config = dict(
    vocab_size=22628,
    parallel_block=False,
    extras=['gated attention', 'skips across layers', 'capped logits'],
    final_lr_fraction=0.0,
    dataset='wikipedia_en',
)
Each number is 200 + 20 x the weight over its row's rms, rounded and kept within 0 to 999. Layers, rows and columns count from 0. The size before them is the row's rms in percent of the matrix's.

# down: layer 8 MLP down (transposed), 2304x384, rms 0.0501, rows 1361-1396, columns 192-287
# up: layer 8 MLP up, 2304x384, rms 0.0567, rows 1362-1397, columns 192-287
down1361,105,167,193,194,213,203,194,173,234,208,179,187,203,223,220,208,157,201,170,199,176,192,180,198,209,178,198,223,201,220,189,158,178,197,224,206,217,183,232,201,203,229,231,184,225,201,172,174,165,213,180,186,187,212,225,202,156,191,189,183,203,190,184,215,197,194,177,202,199,162,189,204,186,231,190,216,204,156,181,187,181,170,185,173,211,180,191,222,210,211,198,203,209,187,205,172,192
up1362,116,168,191,237,191,174,187,210,230,216,206,168,202,219,208,214,188,206,198,223,201,214,230,193,163,224,221,204,193,213,193,182,206,223,214,189,209,195,204,187,207,229,177,156,194,192,181,192,184,213,225,211,216,216,209,190,188,195,177,190,193,198,184,205,182,206,212,167,210,216,211,222,211,203,187,190,198,202,201,230,211,207,201,182,170,196,161,167,188,223,195,214,194,173,194,200,177
down1362,115,167,226,208,179,172,198,200,236,222,181,199,203,166,175,196,186,220,194,215,185,201,221,212,163,187,202,184,197,209,189,192,215,221,195,216,223,190,212,239,180,217,179,140,215,215,199,177,214,214,164,189,173,195,196,186,192,192,202,201,227,240,225,212,203,227,210,176,244,201,188,204,168,195,202,198,155,174,206,213,178,221,178,190,242,206,180,220,199,193,228,223,188,213,187,191,225
up1363,084,171,175,196,168,226,208,165,212,184,212,227,218,225,218,182,181,182,217,181,195,203,229,201,183,234,207,189,207,189,210,213,183,213,193,204,201,213,210,208,214,169,194,179,195,188,210,183,175,235,184,182,184,205,174,194,210,196,247,199,181,168,223,188,197,219,187,195,209,187,194,208,195,173,209,245,168,207,205,181,210,232,210,204,226,210,226,197,237,204,257,193,216,225,186,193,186
down1363,088,213,187,214,189,236,169,216,231,175,225,184,187,196,164,194,169,181,199,191,185,208,190,174,215,164,206,187,168,213,183,209,197,190,209,254,200,192,205,222,186,189,195,196,182,205,184,166,215,170,232,175,207,171,206,171,195,191,175,218,180,210,174,196,188,175,203,206,206,225,190,216,208,209,224,187,207,219,212,183,198,193,176,196,159,207,174,167,183,200,198,210,218,188,206,201,184
up1364,111,212,206,204,184,207,244,195,196,189,202,203,193,186,233,212,194,223,179,201,256,221,188,218,185,196,193,184,224,196,201,202,179,243,208,193,168,224,234,196,203,194,217,234,193,193,243,203,196,191,199,215,173,201,200,205,177,201,227,191,195,202,216,193,160,179,158,173,157,184,164,203,208,193,207,232,209,202,182,159,187,240,202,196,179,177,165,212,196,231,216,211,197,201,173,152,179
down1364,112,200,204,227,169,200,196,183,231,188,186,192,258,196,203,148,170,222,222,180,174,186,192,197,148,203,210,190,191,201,216,216,164,232,219,221,179,203,226,263,191,201,213,216,172,210,206,219,188,190,201,202,197,217,222,212,190,200,175,169,207,187,204,213,175,196,175,158,205,201,209,198,184,204,225,191,191,174,197,205,179,206,168,160,179,213,181,250,191,204,214,186,212,196,213,173,194
up1365,079,196,210,213,200,229,250,183,157,222,179,182,198,232,171,212,205,192,238,160,218,178,172,223,188,163,185,232,199,194,221,214,205,207,215,226,192,190,209,223,224,180,224,205,192,182,173,225,230,238,195,188,209,205,197,221,153,206,211,185,205,197,165,180,218,200,223,213,179,214,176,189,175,238,200,199,171,221,212,194,171,183,190,207,240,205,215,191,196,210,175,197,190,206,200,210,208
down1365,080,221,170,191,215,204,217,208,220,199,199,231,203,194,215,178,191,184,180,228,226,204,204,198,220,229,141,182,212,213,210,199,202,201,165,191,202,197,202,161,214,213,179,184,192,216,242,170,172,180,213,224,187,217,207,186,214,195,199,208,203,199,215,181,183,219,180,188,224,206,251,226,201,189,181,229,198,173,193,181,214,233,207,167,194,188,183,185,217,188,208,197,188,196,238,205,198
up1366,125,192,192,176,183,187,199,204,211,214,178,205,181,195,193,228,184,191,215,202,213,215,185,223,186,196,198,190,190,180,184,218,175,177,184,180,206,207,247,185,216,242,226,162,182,173,147,237,230,163,216,217,193,221,182,166,191,226,228,217,216,236,188,186,197,167,180,193,182,161,163,232,217,203,207,227,198,192,192,219,189,190,197,183,225,184,160,189,210,225,217,159,193,185,197,187,226
down1366,113,151,208,236,207,214,183,226,183,213,191,175,207,207,186,226,222,227,214,170,210,223,201,197,215,189,154,213,209,198,193,171,149,188,195,213,219,220,190,173,212,173,224,190,199,185,203,144,202,226,218,227,184,195,204,233,221,222,184,190,186,189,227,162,208,185,199,169,186,142,206,208,198,214,187,207,191,198,189,201,193,179,169,200,196,206,176,206,216,173,176,176,235,236,204,169,197
up1367,089,224,176,199,171,208,232,199,221,212,215,222,186,201,214,186,210,180,205,212,220,191,187,209,206,182,238,213,208,194,198,173,185,245,198,195,224,207,188,210,182,208,214,196,190,209,182,195,201,195,202,221,175,187,208,187,187,219,184,159,197,152,190,179,162,201,245,199,188,193,192,178,209,201,217,179,157,224,213,202,238,219,217,201,155,197,211,237,199,199,212,186,227,173,167,192,172
down1367,087,161,182,187,218,219,216,211,191,179,158,185,219,215,205,190,233,215,211,197,203,210,222,179,211,198,188,193,182,183,219,194,179,162,193,197,178,188,209,191,224,176,227,198,216,194,223,202,228,240,201,171,199,176,171,199,228,202,172,216,216,212,211,201,201,218,171,185,176,189,196,199,185,197,199,236,181,172,199,205,195,196,199,209,220,225,203,202,167,232,211,195,172,200,193,175,210
up1368,101,174,196,187,188,183,226,197,232,193,193,190,202,197,194,210,216,208,214,176,200,240,161,162,205,183,202,193,202,184,207,182,197,181,217,223,185,206,234,210,167,198,176,219,204,203,195,214,193,210,238,194,222,219,206,171,242,213,224,230,205,207,202,203,159,207,154,189,192,214,188,207,198,210,179,210,162,247,196,204,199,201,195,188,183,199,200,231,190,223,192,154,172,212,195,201,196
down1368,100,185,201,198,215,202,190,188,202,186,174,199,203,196,192,209,232,191,204,223,177,211,201,252,198,242,137,184,202,196,199,187,172,204,207,247,199,167,202,202,234,208,220,204,228,178,192,191,197,201,211,251,190,185,156,196,205,187,181,198,220,224,189,173,179,213,179,230,179,227,206,190,206,181,241,173,202,240,198,214,182,170,180,195,221,212,164,233,211,211,200,209,230,191,196,154,168
up1369,074,168,196,221,220,194,213,239,205,183,215,207,176,160,205,224,223,181,211,167,209,195,193,210,183,216,212,213,221,240,165,186,184,199,247,211,220,189,223,188,204,243,187,233,248,213,224,196,186,224,197,191,205,209,196,200,195,203,181,182,215,199,207,156,192,165,225,184,159,194,206,214,175,217,217,180,200,213,198,209,217,237,192,201,191,211,186,211,209,208,189,175,185,230,178,195,188
down1369,076,220,204,195,220,215,199,197,193,193,209,188,234,194,185,196,247,230,206,180,188,176,196,217,242,232,192,218,187,188,196,183,222,182,161,197,177,166,196,185,197,192,199,194,182,191,184,171,200,201,166,203,209,194,220,215,211,210,191,193,186,194,175,210,196,219,191,155,221,183,220,194,199,189,223,244,201,185,190,194,176,221,217,198,179,211,216,187,189,211,206,204,189,163,181,165,181
up1370,096,213,158,180,196,210,205,194,177,205,218,178,183,232,176,178,202,203,176,223,199,183,194,227,193,131,210,201,192,186,217,216,197,202,180,182,209,160,210,157,202,214,198,183,194,198,177,199,219,199,189,204,225,186,184,224,185,224,216,203,199,167,184,194,215,182,212,208,199,204,223,206,189,195,204,232,192,207,205,205,229,206,166,186,200,196,211,194,226,183,153,219,205,183,210,205,182
down1370,098,212,205,179,203,174,184,189,213,214,182,220,197,201,193,187,185,202,212,207,185,165,190,185,179,200,214,218,160,207,198,226,207,194,168,211,178,197,198,203,167,144,206,209,210,197,160,177,189,185,206,180,200,196,233,198,208,198,196,217,207,216,193,224,205,206,182,234,199,153,207,200,201,179,215,206,200,204,210,198,209,198,231,226,190,206,188,197,196,238,175,200,218,192,208,168,192
up1371,103,167,196,217,188,210,201,223,194,200,188,201,228,187,230,218,210,226,195,233,194,230,225,206,207,189,208,125,227,176,224,201,172,216,196,197,230,237,180,212,191,175,174,164,197,211,163,213,141,189,224,204,175,229,196,240,204,194,233,175,173,207,212,182,198,230,229,222,180,229,196,200,179,201,190,220,202,192,193,196,182,201,196,190,203,183,191,198,179,185,198,176,191,207,179,184,192
down1371,100,196,189,226,181,187,223,215,189,166,202,224,206,197,188,210,194,206,226,208,209,212,195,176,177,169,226,200,154,184,201,187,181,186,195,195,223,199,188,202,212,212,226,182,221,192,245,179,185,189,162,229,205,223,191,175,184,227,209,237,159,202,196,229,225,232,215,201,223,251,216,182,236,194,200,181,202,193,185,212,217,224,237,189,202,179,178,189,219,218,169,213,209,213,208,184,193
up1372,102,215,222,244,211,165,199,214,228,192,198,194,212,196,196,207,224,217,193,159,226,193,241,178,200,205,213,175,145,170,205,203,225,218,180,184,211,199,180,224,195,204,190,207,215,192,228,215,213,196,180,180,237,202,242,236,223,188,223,212,205,188,192,190,174,187,222,198,137,192,216,182,227,217,198,207,210,194,200,201,190,201,211,224,150,173,207,237,188,198,214,184,198,192,203,201,231
down1372,100,184,195,216,169,204,203,206,207,194,176,213,206,232,195,207,185,210,171,204,183,202,226,233,208,218,181,213,191,208,260,159,196,209,226,171,189,202,179,202,197,182,211,230,175,201,193,201,218,175,198,176,233,186,232,217,188,221,216,187,201,172,204,202,230,186,190,206,191,176,205,216,211,208,199,228,190,183,198,192,189,200,193,212,193,194,220,180,186,229,221,174,164,179,191,197,202
up1373,122,189,210,200,164,173,236,240,178,202,202,176,212,175,170,210,205,189,211,189,198,208,161,213,209,206,201,198,206,191,220,232,182,224,200,211,252,184,214,209,216,184,169,197,199,184,191,207,174,208,233,230,229,201,198,216,211,217,187,176,179,191,218,201,223,217,189,197,192,228,170,225,191,167,201,205,147,223,164,213,209,220,196,182,201,236,166,206,205,210,196,203,173,225,161,187,185
down1373,114,219,194,211,208,144,218,191,189,210,184,147,220,167,214,165,181,186,212,179,211,232,183,221,243,191,194,187,210,213,218,171,215,189,213,222,194,204,214,233,205,200,178,165,187,204,192,160,182,204,206,181,181,206,205,227,199,201,213,185,208,221,192,174,190,192,221,205,198,230,221,208,193,205,191,198,194,150,189,168,204,226,174,194,181,227,205,252,202,187,199,195,221,207,201,189,171
up1374,092,204,222,173,212,186,174,224,231,191,214,175,193,173,200,197,214,224,187,174,191,203,196,194,191,204,192,202,185,196,208,228,161,190,191,203,208,192,217,183,205,222,204,227,203,192,194,203,170,195,182,194,181,157,175,196,205,178,219,215,211,168,193,206,204,219,177,180,181,197,201,195,226,238,195,225,190,173,223,192,203,207,216,221,199,209,191,194,166,179,204,167,179,204,170,182,199
down1374,089,210,224,194,178,201,207,195,199,193,217,174,189,224,223,181,219,222,226,181,208,188,243,207,212,207,166,186,223,200,223,203,198,190,208,204,215,183,183,222,185,179,215,210,189,215,178,233,234,178,191,179,175,190,166,175,169,155,199,195,211,177,203,205,176,212,218,206,216,196,174,215,171,187,209,163,200,152,240,234,181,199,211,196,199,217,173,178,201,179,225,204,197,167,211,187,168
up1375,108,211,192,182,198,182,181,213,197,210,187,183,223,202,229,200,180,239,175,196,166,208,203,192,183,249,215,186,192,209,196,187,194,186,208,212,183,207,186,206,217,169,194,190,181,208,194,195,162,232,208,180,247,206,208,178,205,189,194,188,179,178,188,166,205,201,197,188,183,231,178,199,178,240,206,197,188,201,226,184,217,237,169,234,214,214,220,186,255,184,201,186,173,190,158,203,214
down1375,110,237,183,191,192,169,191,183,227,219,230,201,193,185,202,195,170,185,187,240,193,206,220,216,188,154,251,179,189,217,188,230,207,190,214,187,193,167,199,177,223,184,210,201,228,222,207,196,191,197,205,183,183,209,214,211,179,251,181,169,204,146,197,205,235,194,229,174,182,218,160,202,189,209,216,217,218,207,214,221,229,213,170,192,182,217,213,182,188,211,201,188,209,250,178,187,190
up1376,098,218,163,193,190,200,201,174,190,172,170,190,176,208,213,213,226,174,234,193,226,183,191,189,222,178,199,185,242,175,193,224,201,175,201,216,229,179,165,203,216,214,197,213,208,220,189,227,200,232,172,232,197,163,176,185,207,202,221,166,169,173,185,195,167,214,229,158,170,212,219,219,208,183,207,252,186,200,200,228,183,201,213,145,165,232,214,201,196,221,197,174,226,248,187,214,200
down1376,100,237,223,185,197,216,208,189,194,167,181,187,191,189,183,170,211,206,217,200,210,188,196,183,188,201,188,168,206,206,184,172,207,190,204,194,186,198,160,216,231,226,222,208,205,193,219,199,225,201,186,189,183,247,196,158,223,201,233,183,177,213,197,246,185,207,218,208,223,187,219,217,226,223,198,181,205,198,203,218,198,220,159,201,225,203,188,186,224,201,182,201,193,212,203,172,201
up1377,119,226,210,239,159,204,172,190,220,204,198,198,182,197,216,177,214,166,194,220,196,201,113,195,233,185,184,186,189,188,202,199,182,234,200,202,219,189,214,178,202,225,181,231,216,194,199,197,210,181,231,184,185,180,225,150,163,201,235,210,185,209,228,201,213,189,183,217,194,219,226,216,216,190,209,224,194,195,193,221,199,195,209,192,196,207,163,229,185,183,192,210,152,205,200,188,208
down1377,120,197,208,228,208,182,177,182,205,185,182,198,214,186,225,201,210,169,194,213,192,219,186,196,231,190,195,183,208,189,228,190,199,189,193,215,163,214,174,151,194,174,206,155,252,203,187,189,166,202,164,212,212,174,193,219,216,192,222,210,236,182,179,196,214,198,201,230,208,183,214,216,205,207,225,169,172,228,152,179,197,197,193,197,230,218,214,211,213,222,204,216,203,182,138,206,186
up1378,094,184,210,236,179,206,183,199,231,191,165,153,202,199,182,240,180,208,215,191,179,205,163,190,242,208,229,209,179,187,225,186,201,188,218,241,195,178,183,204,203,201,171,226,190,178,149,201,159,186,219,199,217,210,183,249,188,226,210,209,198,189,174,222,220,170,214,232,211,240,162,239,200,213,187,215,187,186,223,203,210,180,209,227,206,192,192,186,176,221,203,198,181,197,177,206,187
down1378,098,188,182,212,224,169,206,211,187,193,186,231,221,211,231,183,191,162,226,210,191,210,239,200,201,205,217,219,221,242,201,192,216,214,208,198,174,194,214,199,199,200,151,200,216,210,184,147,235,199,185,198,202,201,191,211,189,189,184,220,193,199,209,190,227,183,222,200,177,180,202,171,235,223,197,202,204,160,215,196,199,198,147,220,204,189,199,192,202,147,191,158,218,196,163,177,225
up1379,092,198,187,227,195,213,184,230,164,203,211,201,211,212,169,179,199,180,173,244,206,184,178,222,202,223,191,188,178,154,220,196,188,202,199,211,219,207,194,193,223,203,215,257,217,204,219,158,181,202,193,228,167,188,156,182,199,187,190,198,199,220,178,170,226,202,213,220,210,220,216,231,197,173,222,201,215,207,231,218,210,237,224,206,223,204,227,199,198,227,228,194,165,192,191,195,185
down1379,093,200,223,194,198,175,186,161,199,201,200,189,193,223,208,216,184,203,212,227,185,194,190,190,189,185,220,195,179,197,206,192,192,142,179,177,180,191,199,226,203,179,177,207,225,159,216,186,227,231,183,173,219,176,213,228,213,194,218,226,178,190,229,245,198,195,211,177,160,184,204,190,194,190,182,179,180,220,184,180,208,186,175,174,199,205,206,206,171,201,180,210,197,228,215,215,221
up1380,106,228,182,202,204,203,197,201,208,163,192,205,242,203,175,223,193,214,194,215,200,193,203,206,194,147,230,208,194,180,212,186,231,207,192,194,204,205,222,193,220,224,190,222,194,193,208,215,194,226,183,187,183,182,160,201,191,212,213,216,185,198,240,174,202,217,211,185,145,193,211,182,208,173,183,201,209,189,236,185,177,245,205,192,190,193,184,170,185,198,203,207,188,211,222,203,195
down1380,106,225,184,206,179,222,179,202,216,205,223,211,156,176,219,212,199,188,204,202,216,193,219,189,211,193,207,224,215,204,230,183,232,196,210,171,171,203,200,222,228,212,236,181,192,180,208,196,212,177,212,210,184,198,188,223,216,195,162,166,230,228,173,211,202,220,219,200,194,184,201,218,204,217,191,182,211,200,232,246,205,196,214,232,183,213,186,199,198,148,162,211,218,204,213,174,218
up1381,109,177,145,193,165,155,242,204,198,201,209,146,207,196,180,209,175,148,227,188,194,206,200,205,217,170,201,194,219,226,210,196,154,199,185,199,202,184,209,209,197,193,217,212,184,227,202,205,167,259,184,230,207,165,210,217,192,193,213,197,182,207,181,182,204,151,193,221,215,205,215,215,188,225,170,210,143,225,192,224,158,210,189,198,204,202,172,192,178,204,202,203,215,194,173,167,204
down1381,108,212,238,160,188,192,223,162,203,208,179,186,195,215,202,164,178,193,205,197,186,206,186,195,226,192,173,197,226,190,217,184,169,236,223,185,159,203,183,244,182,204,184,201,235,202,216,190,256,208,183,205,229,191,216,193,205,206,217,216,173,216,183,209,235,204,221,193,193,206,185,198,172,216,187,244,199,203,200,202,230,172,202,214,230,219,186,185,156,219,247,206,223,204,194,170,174
up1382,094,164,185,213,186,200,219,234,221,213,226,154,189,203,178,168,216,216,209,186,205,168,217,226,199,203,223,207,225,194,174,206,210,215,193,217,230,206,189,180,198,220,211,215,215,229,194,216,152,182,188,238,191,204,237,205,170,169,203,218,190,218,151,175,178,179,205,194,188,171,222,217,218,203,209,185,161,211,203,213,165,186,213,164,184,196,199,183,187,203,176,203,209,219,210,200,167
down1382,095,156,230,200,203,175,208,188,215,199,215,213,153,201,207,198,222,207,215,175,201,210,169,184,207,192,180,151,159,201,238,180,205,206,192,176,205,157,215,211,188,208,229,245,194,205,219,207,214,222,191,188,185,225,184,196,231,193,193,182,211,231,204,171,220,249,214,215,207,228,206,179,178,193,190,199,202,172,216,190,200,217,220,214,208,197,200,219,164,221,196,217,224,188,231,184,182
up1383,104,180,177,205,208,212,213,216,228,170,223,170,199,198,201,198,243,174,148,241,209,215,235,195,223,189,196,200,214,193,235,196,231,216,179,227,220,150,180,182,159,207,176,177,207,182,203,184,214,202,212,179,235,202,197,214,228,239,219,192,203,183,202,199,188,191,196,176,187,221,202,228,197,184,203,204,195,205,220,227,197,202,198,199,203,200,189,185,234,191,213,179,198,190,182,202,195
down1383,104,215,194,228,201,225,198,191,189,199,195,214,207,201,160,191,213,215,231,230,209,170,218,157,232,180,185,218,172,205,212,200,235,191,197,180,231,192,200,158,165,216,183,183,198,190,168,194,234,196,198,185,204,224,213,237,216,174,227,188,192,167,213,215,198,170,224,212,218,189,197,163,213,207,186,192,174,212,179,193,233,208,190,207,224,202,203,157,234,206,186,192,187,190,198,184,197
up1384,109,202,189,206,199,202,174,182,190,178,170,219,207,207,182,230,214,224,182,161,209,187,185,202,209,199,191,198,176,179,209,204,186,256,200,156,211,203,171,208,190,231,210,177,190,146,178,180,227,178,195,202,213,221,211,198,236,197,175,204,211,202,194,192,213,191,214,194,229,193,169,185,193,212,220,223,206,173,196,243,186,199,185,180,188,192,197,198,174,212,205,209,126,182,165,177,211
down1384,108,181,156,197,210,193,242,214,200,178,212,176,201,191,212,203,194,194,233,213,181,225,230,171,199,205,188,193,191,174,200,195,191,194,189,215,185,189,194,224,175,214,182,180,226,185,230,220,192,187,206,240,219,175,200,196,213,216,182,197,194,183,216,209,198,233,194,190,169,170,199,212,182,176,204,121,203,193,205,218,191,211,158,228,223,207,227,210,242,194,203,194,200,217,232,198,206
up1385,107,212,176,208,186,197,197,222,237,199,238,201,208,206,183,199,191,152,208,204,195,204,190,182,222,243,242,221,226,220,184,223,203,232,182,230,200,178,229,200,163,187,161,193,188,171,176,214,190,198,211,197,214,194,222,197,211,203,193,197,200,185,220,215,157,237,190,194,196,183,207,211,205,231,212,178,191,212,209,207,202,210,194,225,222,187,217,164,172,179,221,170,180,161,191,191,192
down1385,097,185,170,216,218,200,183,202,209,213,192,201,181,208,167,166,155,218,192,175,215,198,217,153,185,191,229,202,195,199,229,200,182,230,185,172,173,202,230,194,187,181,195,193,200,182,220,243,213,169,198,196,190,215,234,215,214,199,189,173,206,202,219,238,203,220,213,195,250,205,195,200,225,174,209,230,196,178,183,187,209,209,215,193,218,215,220,160,210,181,190,186,185,210,202,215,221
up1386,095,211,123,193,179,195,207,204,206,208,160,200,204,177,186,207,184,208,212,180,205,183,203,221,195,179,206,229,177,214,202,210,216,223,167,212,188,193,188,166,212,211,160,177,212,218,162,158,190,218,170,221,202,217,203,175,178,183,205,222,194,222,202,217,165,152,199,238,201,193,210,208,210,206,200,201,186,228,155,217,206,213,184,237,168,206,206,210,183,219,235,219,213,179,199,147,200
down1386,099,177,180,189,191,213,172,213,198,196,206,202,204,175,183,214,193,210,211,240,183,223,193,185,245,203,220,171,226,225,246,231,187,191,183,183,200,213,224,200,202,257,192,214,164,205,213,212,211,212,209,158,191,207,222,219,175,214,244,175,179,211,212,151,222,217,217,206,210,191,235,208,212,209,198,206,176,186,210,190,192,182,227,183,182,183,220,221,213,208,172,206,154,182,192,239,161
up1387,104,192,201,206,237,178,191,201,182,186,243,174,179,183,193,206,197,182,193,233,222,195,166,203,156,161,211,195,178,226,172,211,218,175,125,206,164,182,176,212,183,220,158,208,179,144,217,238,183,195,198,220,196,165,200,208,188,193,204,189,205,198,206,214,192,226,176,181,187,222,191,174,210,201,201,201,208,201,199,215,176,194,184,232,193,220,220,217,194,196,183,204,185,175,216,167,192
down1387,109,192,224,187,189,241,195,205,204,210,197,176,189,211,199,239,230,187,174,193,172,204,208,218,193,204,191,204,177,184,208,222,201,165,215,195,219,214,191,193,220,216,198,187,211,192,212,216,185,209,199,187,196,202,190,214,205,188,219,200,190,212,193,226,201,254,220,216,156,199,223,218,230,195,214,201,216,207,233,179,239,163,190,183,200,231,216,175,194,188,230,214,192,225,172,193,181
up1388,099,164,210,183,224,182,221,185,201,183,214,173,222,206,235,172,185,199,205,200,227,190,218,213,201,202,214,210,206,219,215,218,206,174,214,197,205,201,186,210,207,204,178,182,205,192,180,198,203,222,203,196,202,207,206,188,196,230,216,190,216,207,155,169,155,194,183,219,176,219,190,227,204,174,185,199,207,202,181,223,203,216,195,215,180,226,188,191,219,213,196,173,215,212,188,194,209
down1388,103,207,194,210,178,216,260,185,231,208,223,232,204,203,204,203,185,157,216,189,194,187,204,214,205,191,217,231,182,175,228,215,206,204,201,216,185,202,207,200,218,214,209,189,192,187,175,223,175,178,217,174,223,219,234,219,196,138,181,166,240,209,176,205,195,212,197,224,219,227,183,214,210,213,227,213,211,196,252,230,189,180,213,196,175,225,151,178,226,193,164,181,227,219,217,215,220
up1389,072,216,184,233,212,216,233,187,179,210,223,202,211,185,191,194,203,194,193,191,201,191,165,228,194,204,221,177,212,185,177,173,211,223,204,204,202,190,243,180,221,162,239,231,189,239,200,211,198,227,200,177,161,220,228,203,181,172,198,208,138,203,239,164,164,191,214,215,199,194,212,169,196,174,169,204,206,172,229,182,209,258,231,198,231,216,229,192,210,201,200,221,209,201,215,191,208
down1389,066,186,226,162,214,190,235,234,237,185,202,207,186,221,223,225,197,198,212,200,169,181,215,172,219,204,195,213,215,193,230,219,182,174,219,206,198,220,174,210,175,227,206,193,217,179,201,150,187,195,182,183,206,216,176,198,220,211,197,198,208,223,181,244,250,223,172,198,185,202,191,199,197,215,205,207,206,237,197,176,196,171,200,211,180,203,182,181,181,168,174,176,191,214,204,216,193
up1390,121,183,179,222,163,179,210,193,195,214,213,208,190,212,172,221,207,166,208,198,230,220,197,187,210,213,199,181,208,211,228,206,172,202,202,233,183,196,197,195,149,221,195,197,158,197,169,211,209,188,193,221,184,182,199,212,195,223,220,157,217,184,228,207,195,190,203,147,200,236,197,182,185,181,219,185,224,226,217,207,155,224,235,195,154,197,209,199,196,236,177,165,235,213,191,193,146
down1390,119,218,201,210,216,197,202,198,206,197,214,220,183,207,165,195,208,210,188,210,214,239,214,167,184,189,199,197,204,190,179,202,214,187,198,224,186,192,191,165,244,200,220,238,221,242,167,198,210,187,195,181,210,193,146,222,188,177,224,192,184,198,186,173,178,200,173,227,193,196,231,175,220,203,219,220,220,212,208,167,204,198,193,202,214,195,223,213,234,203,189,194,243,228,192,184,216
up1391,104,210,200,182,180,215,220,160,223,197,177,189,189,187,218,212,239,220,211,185,187,150,162,207,228,174,220,213,187,190,215,207,207,199,216,205,186,212,180,206,204,201,207,209,189,214,203,185,195,220,243,197,194,183,199,194,225,190,204,230,180,205,218,178,198,198,233,188,196,227,189,178,202,206,161,193,194,207,198,208,193,203,176,194,171,182,197,222,184,233,214,189,195,163,208,206,197
down1391,105,198,190,190,218,206,212,202,207,213,226,215,237,154,182,181,199,225,184,192,188,238,220,201,156,192,236,181,228,234,214,163,164,217,174,231,160,204,211,201,218,174,195,164,222,181,242,214,236,198,174,228,217,190,213,191,203,141,229,209,184,224,195,223,190,220,187,164,235,216,186,188,214,191,235,181,178,220,205,191,186,196,224,204,205,213,210,194,167,198,203,221,196,180,188,201,202
up1392,102,203,217,254,215,198,211,228,219,213,169,178,204,188,200,214,215,204,208,168,199,172,142,208,176,223,200,208,161,217,184,192,203,207,191,245,185,195,217,202,211,211,220,190,162,225,220,184,199,202,237,218,206,209,189,174,202,191,194,202,169,238,209,180,193,189,187,240,206,170,199,230,186,216,203,189,164,224,201,214,221,189,220,235,148,178,186,240,201,217,207,206,192,185,163,174,192
down1392,104,179,180,189,179,230,195,167,210,169,230,219,219,178,224,183,183,218,201,221,185,230,190,211,219,206,204,174,212,190,223,167,183,187,172,190,180,186,189,213,222,180,166,201,246,188,188,210,231,177,202,177,211,226,215,248,231,190,194,212,229,182,214,193,213,220,214,215,198,184,220,187,172,174,212,211,190,201,219,186,179,199,168,196,178,236,226,208,182,215,173,195,183,211,171,201,231
up1393,106,215,209,236,200,178,207,237,207,184,230,183,199,229,208,243,186,225,136,187,214,222,196,203,193,197,227,218,208,230,171,225,200,195,186,208,230,209,208,236,204,197,180,208,182,210,207,224,211,180,197,203,205,184,199,219,219,210,207,234,155,211,198,189,187,225,218,214,191,197,198,210,202,178,196,190,184,208,244,216,199,175,200,185,178,205,196,208,197,190,216,208,148,197,215,207,188
down1393,094,171,204,211,192,203,182,161,209,192,229,193,190,189,183,195,177,197,201,191,225,204,218,257,233,181,199,180,196,202,205,192,227,219,167,169,185,171,220,193,216,191,183,199,179,164,216,199,182,194,185,224,202,210,210,215,223,242,190,207,196,193,200,165,186,218,180,215,254,199,178,171,223,176,196,158,192,175,216,202,246,195,224,183,162,168,185,200,191,194,231,195,227,185,185,197,231
up1394,117,201,175,176,162,173,215,201,260,199,178,179,204,197,200,201,245,185,214,177,230,202,197,197,197,197,206,199,227,204,242,215,176,209,183,210,239,193,209,206,168,219,200,232,151,215,218,210,174,192,201,208,196,197,169,213,226,242,212,201,203,206,201,205,196,218,199,212,187,219,195,178,148,177,181,213,206,202,169,200,192,184,206,246,165,191,206,191,203,189,203,202,179,186,216,201,186
down1394,102,190,209,202,209,217,188,176,222,173,219,218,199,185,195,212,230,202,218,200,194,200,172,191,182,191,208,205,217,207,206,188,208,233,200,193,209,189,214,224,202,179,181,193,201,187,214,178,190,203,216,208,139,164,207,178,153,186,191,202,223,217,190,188,203,233,179,192,222,187,187,209,200,213,203,179,217,193,240,206,222,201,188,213,198,208,225,213,242,215,169,189,191,198,161,206,208
up1395,107,200,148,202,241,207,195,207,223,163,201,219,167,213,187,206,204,185,184,182,224,226,184,181,200,230,201,211,191,207,232,169,177,224,197,190,214,185,193,209,208,210,170,211,232,196,191,196,173,179,204,185,194,169,214,197,195,224,189,153,209,191,180,193,193,253,203,211,197,193,205,181,231,214,224,192,149,173,195,207,203,193,221,256,178,192,183,217,182,210,198,206,211,212,215,190,213
down1395,109,217,182,177,189,186,217,148,242,186,189,228,234,206,245,235,179,179,186,213,205,223,223,162,210,211,179,198,204,193,163,174,219,221,192,213,172,209,174,214,242,190,220,170,204,180,180,204,208,181,177,218,214,210,251,222,249,188,208,210,210,222,222,186,212,203,188,198,205,215,189,193,205,188,211,190,198,217,233,197,175,201,195,215,180,203,177,195,197,170,203,232,204,207,213,154,186
up1396,108,190,205,198,194,171,215,200,215,195,215,184,173,233,192,171,217,191,181,181,208,200,178,181,202,220,190,232,212,155,233,202,218,200,232,226,169,188,178,183,226,190,173,220,195,193,162,195,204,206,207,190,179,212,185,203,189,205,195,228,198,218,205,177,218,202,169,232,193,228,191,193,190,218,160,186,237,198,189,201,214,194,215,183,197,198,197,200,243,227,190,216,211,224,185,158,214
down1396,110,208,158,207,170,197,202,210,186,215,234,193,199,215,209,196,189,168,175,185,234,203,198,172,201,209,203,215,217,180,230,169,180,230,186,211,183,204,198,235,176,188,190,187,185,221,240,210,191,194,210,212,213,226,250,196,219,199,164,212,214,175,249,199,229,179,196,184,196,205,226,177,154,181,223,191,228,195,206,234,213,194,225,223,258,216,210,185,202,157,175,227,188,189,159,169,181
up1397,126,219,220,251,213,195,244,199,224,178,171,192,175,209,200,215,210,170,196,203,167,231,241,180,167,202,218,190,186,201,173,247,214,183,207,181,203,190,211,205,227,202,188,223,185,198,185,227,197,190,228,201,211,193,217,187,185,207,223,189,196,185,226,212,193,200,188,191,172,233,209,222,195,184,190,208,181,208,183,190,177,193,221,199,217,223,199,215,196,199,195,198,190,234,207,195,194